{"n_layer": 9, "d_model": 96, "activation": "swiglu", "parallel_block": false, "init": "trunc", "init_std_qkv": 0.0714, "lr": 0.00617, "beta1": 0.95, "lr_head": 0.0132, "grad_clip": 2.0, "warmup_steps": 200, "schedule": "wsd", "seq_len": 1024, "steps": 2485, "dataset": "wikipedia_en"}
Each number is 500 + 40 x the weight over its row's rms, rounded and kept within 0 to 999. Layers, rows and columns count from 0. Numbers have three digits each. The size before them is the row's rms in percent of the matrix's.

# up: layer 5 MLP up, 256x96, rms 0.152, rows 1-22, columns 0-95
# down: layer 5 MLP down (transposed), 256x96, rms 0.148, rows 1-21, columns 0-95
# gate: layer 5 MLP gate, 256x96, rms 0.149, rows 2-22, columns 0-95
up1 089:546391560552461507443417465487477462589495482474489499493504511480480503494460540503486532512555485509540533490558466460472527501454475542491435434592521504475488486514561540479508517566473510566560541430489526474463418524478482471477526568524567538429440519463520487466497516517550468481
down1 091:450512457471506509516526550512504598443502481560526590500452498517468475554535485530521489437465498426444548481532490483503483505530559534501521601436529533487536485469483440488559475497568576515449452499495507495560502469485529473541518501517487479551521423418482506484487495498414593513
gate2 099:521540499548476547500497454521490499504522555491453507482506539445428473547482514472549471434534512494438485404402523421468502422438461499518536471469544541489525544522468539518450554477537494516585430469553540521489528513476540543487490596508457507548449525454450470512440460480507508526
up2 097:545453511531516503407523533541503470505482517578576489563522528469477527529496482575434414482457450473507548529468458492463451471523503404433540488458494474505479513478521505447463496482460497485465576503518542576529544526439405509527495484503514511480586569481552505472459514487526520545
down2 100:506452440464495483426564562564488486445554502483457491546485488515470510459546483471509561467474521529534537491515518532464481540502540458449471549522543483544594481498527455454553496544554485516568521492460457468495488403484518481479526490462555545588448510546550506514493407493513445422
gate3 099:445510442480535422497415486530516459547483538492528493584502513584436456500485520527486525495562457498532481440494503457480527473478524485550499493526459522573486417514435492423479522591469505472452507491575480521422496557435560472519483474500512504526464521513540421516493427497479464472
up3 095:486484520524537445409511473539433427517529606537520572492421493459578442482538436479550503546475433492517514489449531527538499521537506492516509515439520438431506497494529451539537429524536541524493533522472524444524496447526465475525531468459512457532470575523488547492456517556505547473
down3 088:484492466441473500549454531548561543468470462509440522499547461520564474517533549533489523455503524492438469452559455446483507494519495556477428533473486579484477481469478553548564548523565536455520506511500554582527485558511547541406538546557430526542488482491506473451494469431479445490
gate4 097:512519514540490498439463489460464497508513495454474589525487538578475523504518441514484544492584538531503518523570500492554460473524561458524560496532428579545542559558559531503500553470514534551534496527460452508454559554447526484455493574525509486548439498521522557535516491492480524607
up4 104:566521507465504473486484535445521549481500504458539471545532427543514509472481517569405437516442514501553479469453496494477387516526520486501486539542471535415524510414479514468554525508479486552483549511546549499566543421562486458520488484532486487497456486514538590567524515539520542541
down4 109:480518480536562420444589500490493490450479502461485532462475453507538396519466497527482522509448560579441536509544465531520486566534540488439543558517497550551522444526549539554468470436464509527532490519541511538469477466500455525579479481485444543559494556499469509504440433476493535536
gate5 086:490478500587491514566474499480478520469482459524491434507525519570524492501520598444564466486482486416525485501424552454522512465547541533445556538483515444462449513529471507545461397498505510526472467553509466508514525519485553606510448483441540514461482505470423486477512508512453538433
up5 084:490552522581564437448468536497492479543525548521528426513459490463458518455507509549514572456433450554515518479494478506486560472531466477508468482469545524511520506427493455492479471453575502452481522566543579528524474487510451563517566462566565481477462504540477495488492512607544453537
down5 086:544499473482481501479557469529503506519475491445488599524562528508573484484540410505467512533524499488500476499584499556491442523437498496528468431528464550491533507567574490503552562514393494544526485410493506430497522485529511439460513548496423537451531484484557530455558492466508496501
gate6 092:517474519538490536489532499474515512462428434480448529521484509535451469604528503539542495466583508479537487416538482492520584494476519545486530485471560489513405530497537520496433461457454543465475516501544567453419546483540522421513555571481515488480493549481524562544461490494435513519
up6 085:469408513538514575416515509534509440487500454452423458461507441493558547511481471458456519461547539482566541445510472571476472432511511513453519475500448514502497508497525540441489534526430497508498463483522397483529464532484485432511513537499556438616483512493477472512512495508459476546
down6 093:513542543525472441534457546485484470523451493505515558564476521588537478569526499513458540518518517562540457486540555474442554463502531510544532544388526548445438539480522507519497576491474548505553533498521536473446520565439523484472544559497465486450482495538557528543490420545520480536
gate7 084:522418490533502508527483491560446460476469507472530522524507440509446495527533496533465492494507530470561497535559482499453451520504501489560519446506575517462492514566467499460432520535504523517516383524542497494562528506484471519543570511386492525414536487610528520513538501575512492561
up7 086:521509482471545437516548453564553571484518481492514516465524506443527498507432468468538537520505573514445587559548537530525472430503555480555448521475467470547480484470519476571502459476543529472486482547479545486466480413482520523551471473586509455501472528393519537496564483438477506470
down7 092:511451507549508509525486517481451446501472534480459455515395512483539506489595496517470451516528483537579409483468506492509489526480543508506523467459508546500517557473453570408524530572442492541544519469527477525522460554510487504422546555494449550531505480574584532540492513543507435468
gate8 105:446487425541449471458502507461448490505514541514506552464487430449497499538535442514521506496553540525503503479520551505474532526414553542487566606542441509455529483513496512443538485540465529504466443425535446503504439440512518541463447473529454506488396496482505475505497485488433463586
up8 110:542491502473474513516492609499460474470509485554554455556478464491570487508490437524534482479538525469441571531507471504540465459533480607481428459460495565466460536422538448561485543495542460483469504543515522559547481513536456480579507536484505501491480545444444553437495516496542512554
down8 115:482503546456464579590538551513536566480495529540461525481533463488541498476511586475435522482545573434519544503493451496474415477497530490504483555491533423518514600473515503506447557532488510503540518540485446530430450528501527500500502441545534487552547511503459460505512563579516520550
gate9 099:583551545516533486522480555535476498509468487513466470495541493482582537493499543505519511529456452457479496581565488501536544475471527412509382477544484509461444444542549477557458462543525481538474507471511447532495428493537514538576508457546501526501509522506472549520540512581524404467
up9 097:471523487485516447475549514544604473457554594515454474541479505547497579495512509450523499484467430501487471496513503513497521512556469425484557493493498526488456521498482468474413505429488491485532506481529429480472509557557481498452503455511584496452564453546516486546456611443490475442
down9 097:535530429495466496478572535515497581475496479488547472498458546459436386508506448498550518521488581536500457504486539475374506538452562477525558488513526526520524546522448523470492470476488473539539495495511453442579511523465512492444464460435553465455447448534504491529472533481477482550
gate10 099:546483555502489533533503550573432428492511543515480518462459477543433464447433493542486511455535503458495465463515486483540406481452468477529474537557463517431526478508568524486467524507523502536420481497520449571536462499528487520610518515513461525595509443484430514526531470493461555501
up10 103:475497519451524514491479497512417442490484501519503512503465467402552488521503543514546528455485514502493462482564501440552560442569468483542505532488477564425426522530596450461433449518475525455510495469478519504509573484580538564497544523533513472527486541492458564554480500436435511537
down10 107:548503528432521489449494461455439528553514465478458567516493552439540568453569528483466493526452508527495542507469525468490540446484515562503493571476413545459503549454601607464558467511496522505539506516533516495468472506478485504500628512495483473483463538499543508520485566505491536514
gate11 099:496497433513560492534478505521514533404509494543475516493500555491581495460480417460496508455514558556450452564499541506529506518559534484558468476490541506509544521460499427493497588538499495501460502429529478466513482436454524531439560512491464501393526458520484423478503466526436446447
up11 095:453468486477491451533516497460465515496469543501557513530509494516546529554511535484554508570607500457517560482492441517550549539458508551515496505519438442550453433522483506536427451489550483481507444549565523494452484518510410449610459497493515509534520561505488450537472448522466561535
down11 096:402477503485482497446554487483537502494506429530436505431479538512460504493588484527486542480497563555501429515501558531526518442542575565503528545485462485457462548553541509516526490528595476508541440436497485455507494489444490460438536542450494515511513453505552513491582513427518461485
gate12 104:517471509459472570439514553521468445510470551491477504529545501503509494471538453475516429476453508470591494468536504545532505524512534447521541520499527557517559389513550495574473502468494458465525544505483562409484506511495487512507585452596452469430454491520453464469465449494443490462
up12 104:435539517451478454498549528463533436561472554510493519568468548526485486488517476513513382497492432451526451472469396486548448501474443534502474500476442542542541497448484567409466503481506446449414530513518494465501548549567535485495553471517494521534495522487539508527551503517541486529
down12 102:504486502480458450490456463432588483528547480541581495474491452469451434543513571438513514467508487573470526479486533480474467490537512526509459506518518553542442481447434515494519450449522469492530435566516511504598486487487444555428462524498553497493525472503448467481575526477576433471
gate13 108:457504550570515490469531511445532488481498524419472442453522416438525507506456506527459494426524506522554522521571521493499464452495501541545501528521564505522506493480463605393484477536537572509561544492508487488460522479494479439461427569495530494515504507517550497504428437459453558522
up13 102:528527420537535497496486468484484485456524521495492489540451484484487553559500549462432543445400498492442495427475492531466557579507516433530447490489525522523439502492508430558431479525488452505447477507424530510517497497495537496524577524501504609455547559437529529472526501534479464554
down13 108:494509520510435470530435437460463522495469485503429542482516471523479526480508543512398522479496513545552519523468482512437405544435495536533484498466504548498556489510493451483482498498496501597500544476522547494492500410552500462385474432477516594509558449460495534519482459539551479523
gate14 104:552496480571484521463468532498517445503481550512517510493533501583573514459477489605544501474531487463571506504518516522445520452527506551435519465503521514544532457516509594477516499536545497459516549505492492490423497500490501532576452555580445502495381580492508506458425519505487512459
up14 112:542500494472471529477471459483604451546538477497465446517460521494539457568524502509576542459515469496439483508473559506456541495496564584415524433509441539531425510553528543511469457482476400512473472470488506442488551448518519475496473466438535516529528521463525560484525455441525517542
down14 102:480506523471563455505471482523512462480484496523521638533534424539521498522484504562501520551452458523500478509504521457494572472558505496477487540500424434479512553543463481489523506524543446469440466454536555523536535517523548552509552463489545412502574611505440467542496536465499511490
gate15 100:565478517435500476485475535485444501500525480541496525465512517502443504498574510557489476479542581485555526527528512533531425584498581516478519510510485497498562497496523510473510486480519526632414496509522487465510530387457559542485543553528557548500512452501527553507552483505432509439
up15 103:475491422545513505531409478530546484487461506483474471550476523527470391498526450406481514478507491496475485485442556463532503404526533461442541422502546477517440501508462516494567509484486479559515519477480502524521521519493416442447439468542523488526495453437484511507477476560560445568
down15 103:586548557511560507527522492490518485605515430544526505447525451507452543432497579582446509469477451513492424518490488564503520442513458527483554524503471506462552521506462509582598538478498552492548469511514423502486489499543493494580500498541512498544504512563478475548509470509520517461
gate16 096:449509486519489470555507503540506523466500570482515474458524519498504485470521462489523600482479501577498509488492457517566393468468484477456493501514530557548531469509487500651476536492538505528568510476408540490553567523461502463533431437526520553547496514485567474461497535444529514494
up16 095:523477587503514503456426530507510477493563452578469448522522587528512447508453452581417524483536519513500566456524486525534535429417511508453495525438549513478448566484564529503449461478471526471465409502473526541487520478500520529503487523508540530496554487543545514526511559488522524432
down16 090:454490494493538500524480444477597506486513494460519526536507541498407469497458451503589541519492525536569507513551471528500468481481418537459519572573498497410530491489426523614570447521541464466507481497479512504551579491502519454497520495507524515515506517471533474576514461509503576461
gate17 084:500518495553447411472617457544452485493490468532548498474520549470473514509502486553606552491506472525497502469414495482464511475496448518470510567513514536530474421530462519447501478494562491466519470582510551466531528427538434505508514492530462520470582503530513517509470524524477604521
up17 089:523511461477455497547467505478542458442514499458509477542462526494556480547494474480453537459541515511508479510486511462490521518523535503542497423464493425481473510512522517587466532504532486508416552486568406502463542554426506468528538467525470478543385571434468436469449524512501541412
down17 091:480459508518485400529510466466520549481524518500510460507520497500449467497512529486574404522421529454483540502482531550456469479471490516523491526511484555523480534532546457403530465489492499488543431518472587556536475439495532576474476532480545482489543472532498539465539594486494599575
gate18 099:586532490509425526430479399547482449519555459478511504499532535553551444447467492497485532467496541525524586490518453541538536508488483450509541473420474492480486490530481473556542402517516502499565483467532509424472529453490551517484508459494511453505428456432417527467487539519475482490
up18 112:520513552514492497508448506559493494490500527443521463545424488567429544525527554491517439533538438474476483436517569516509513507516485496489479504573521550522524491560545491493458553449627517399477580481556552481530456568512497492509550547519496482476511577480517515487476459495515572517
down18 111:515526517487510449478435472489526500487498512425472427502514506484467522526458501537524403556512544486503486493488526502558526524461580453435483513601594535475488398523530501510448500464517443478491521495564538478461495460505412414446528564528531506525552483483483443462531482493516561508
gate19 102:523489442518525481475516392491601516506482532459482578475516514545491521518525467482559474448485494518523558512458627493472528524557529557468511518419525490521436452474484533503489520505448464513431477490489562537531516463567543438458482580535494553494515482505461552499481474470514444451
up19 094:505443520463503427484460472526471540490558483438478517434453452495437466440454475418534520467543518443497501446542504492575453497466507516502503482563506583526487497491559514471514474520493521552527556507417489479534455499488539513564406565488521502466486433488503524559593426490494493483
down19 089:515529507487595572496541471538527529516517569454467581521513557506495496546549451466447482545485465537525524584481526515486545528536515475430471555481492474555457512465513521492482534534576454477436488494490500468601500463566514444413454556505510555576495499489516530502495420483497517479
gate20 091:543441563520553504473560471486446416484527465505526494552559525449539449534542643500475535483529545447463489592545546468504467484515494514403457444529528486489525499537464471530511489544540546530535548492497486496461497536525524469482481543564457507542490531538455478473461547456539497534
up20 098:463509495512561536488514511499586459488498425473533527529529507523535503486472610517559590462514463454471503528536565539522543560467521478565518526537529478516535504560537495489491513487467503533498473486440488467472585507547500475446530535549444504458457501502433425441507381503551484519
down20 104:568563500516492503390506433423513493472603490509548491499494530459533477458453535453472410437465540442516507471484474514506451494545477481467483474496602451444543534463480531566528525484494514564486499522480516510508451495457435477545528491464439489497483504509498481430505552507592492501
gate21 105:469472484545491427540419490573535447528512439571418494427491481440493512571486494495491499536481519566522519482473520516445511552469524514508529509481542538547522538511421480522456560486490571540529491561519499504530436530474529579484410512507467537543534451517534563492487434441507470531
up21 102:503486595506517484446514443468444518509502470546511493564482598516495441468527510519500489477535487440435480570562490546492488431476495515447481554489453434482513522501550546544487457510455496441476498517448483483488528543504524441505604475545442437544388463518496494483529494446468482470
down21 095:460530481539416512483524495516480452461598435452451483495503544448473469573522472487486538506556480498530543459476524493513459486444436512543604531549577519479503497485498556483518491493515577500560509551512469516558438497470559538482456507474446523520497431498520507482483455419448436451
gate22 109:488517541493561497431482495503467510555483431480448488483530528504562449484544525574499484541521565465495494397445501459568466490535533429529460536472455515483544451498550521500521515516487514590486439466495458516466494449511412498627489470556452471507452534458504507464528508515482489449
up22 110:565513482486438563524485522551516441422496521472455453546526573483542520484494534504483515476492488477483515518460506522458570469427479537541467489572547487472521448477518433544495539485448445545516453482499469589495452561568491498483567548491532525431583467474562571555531505479516523509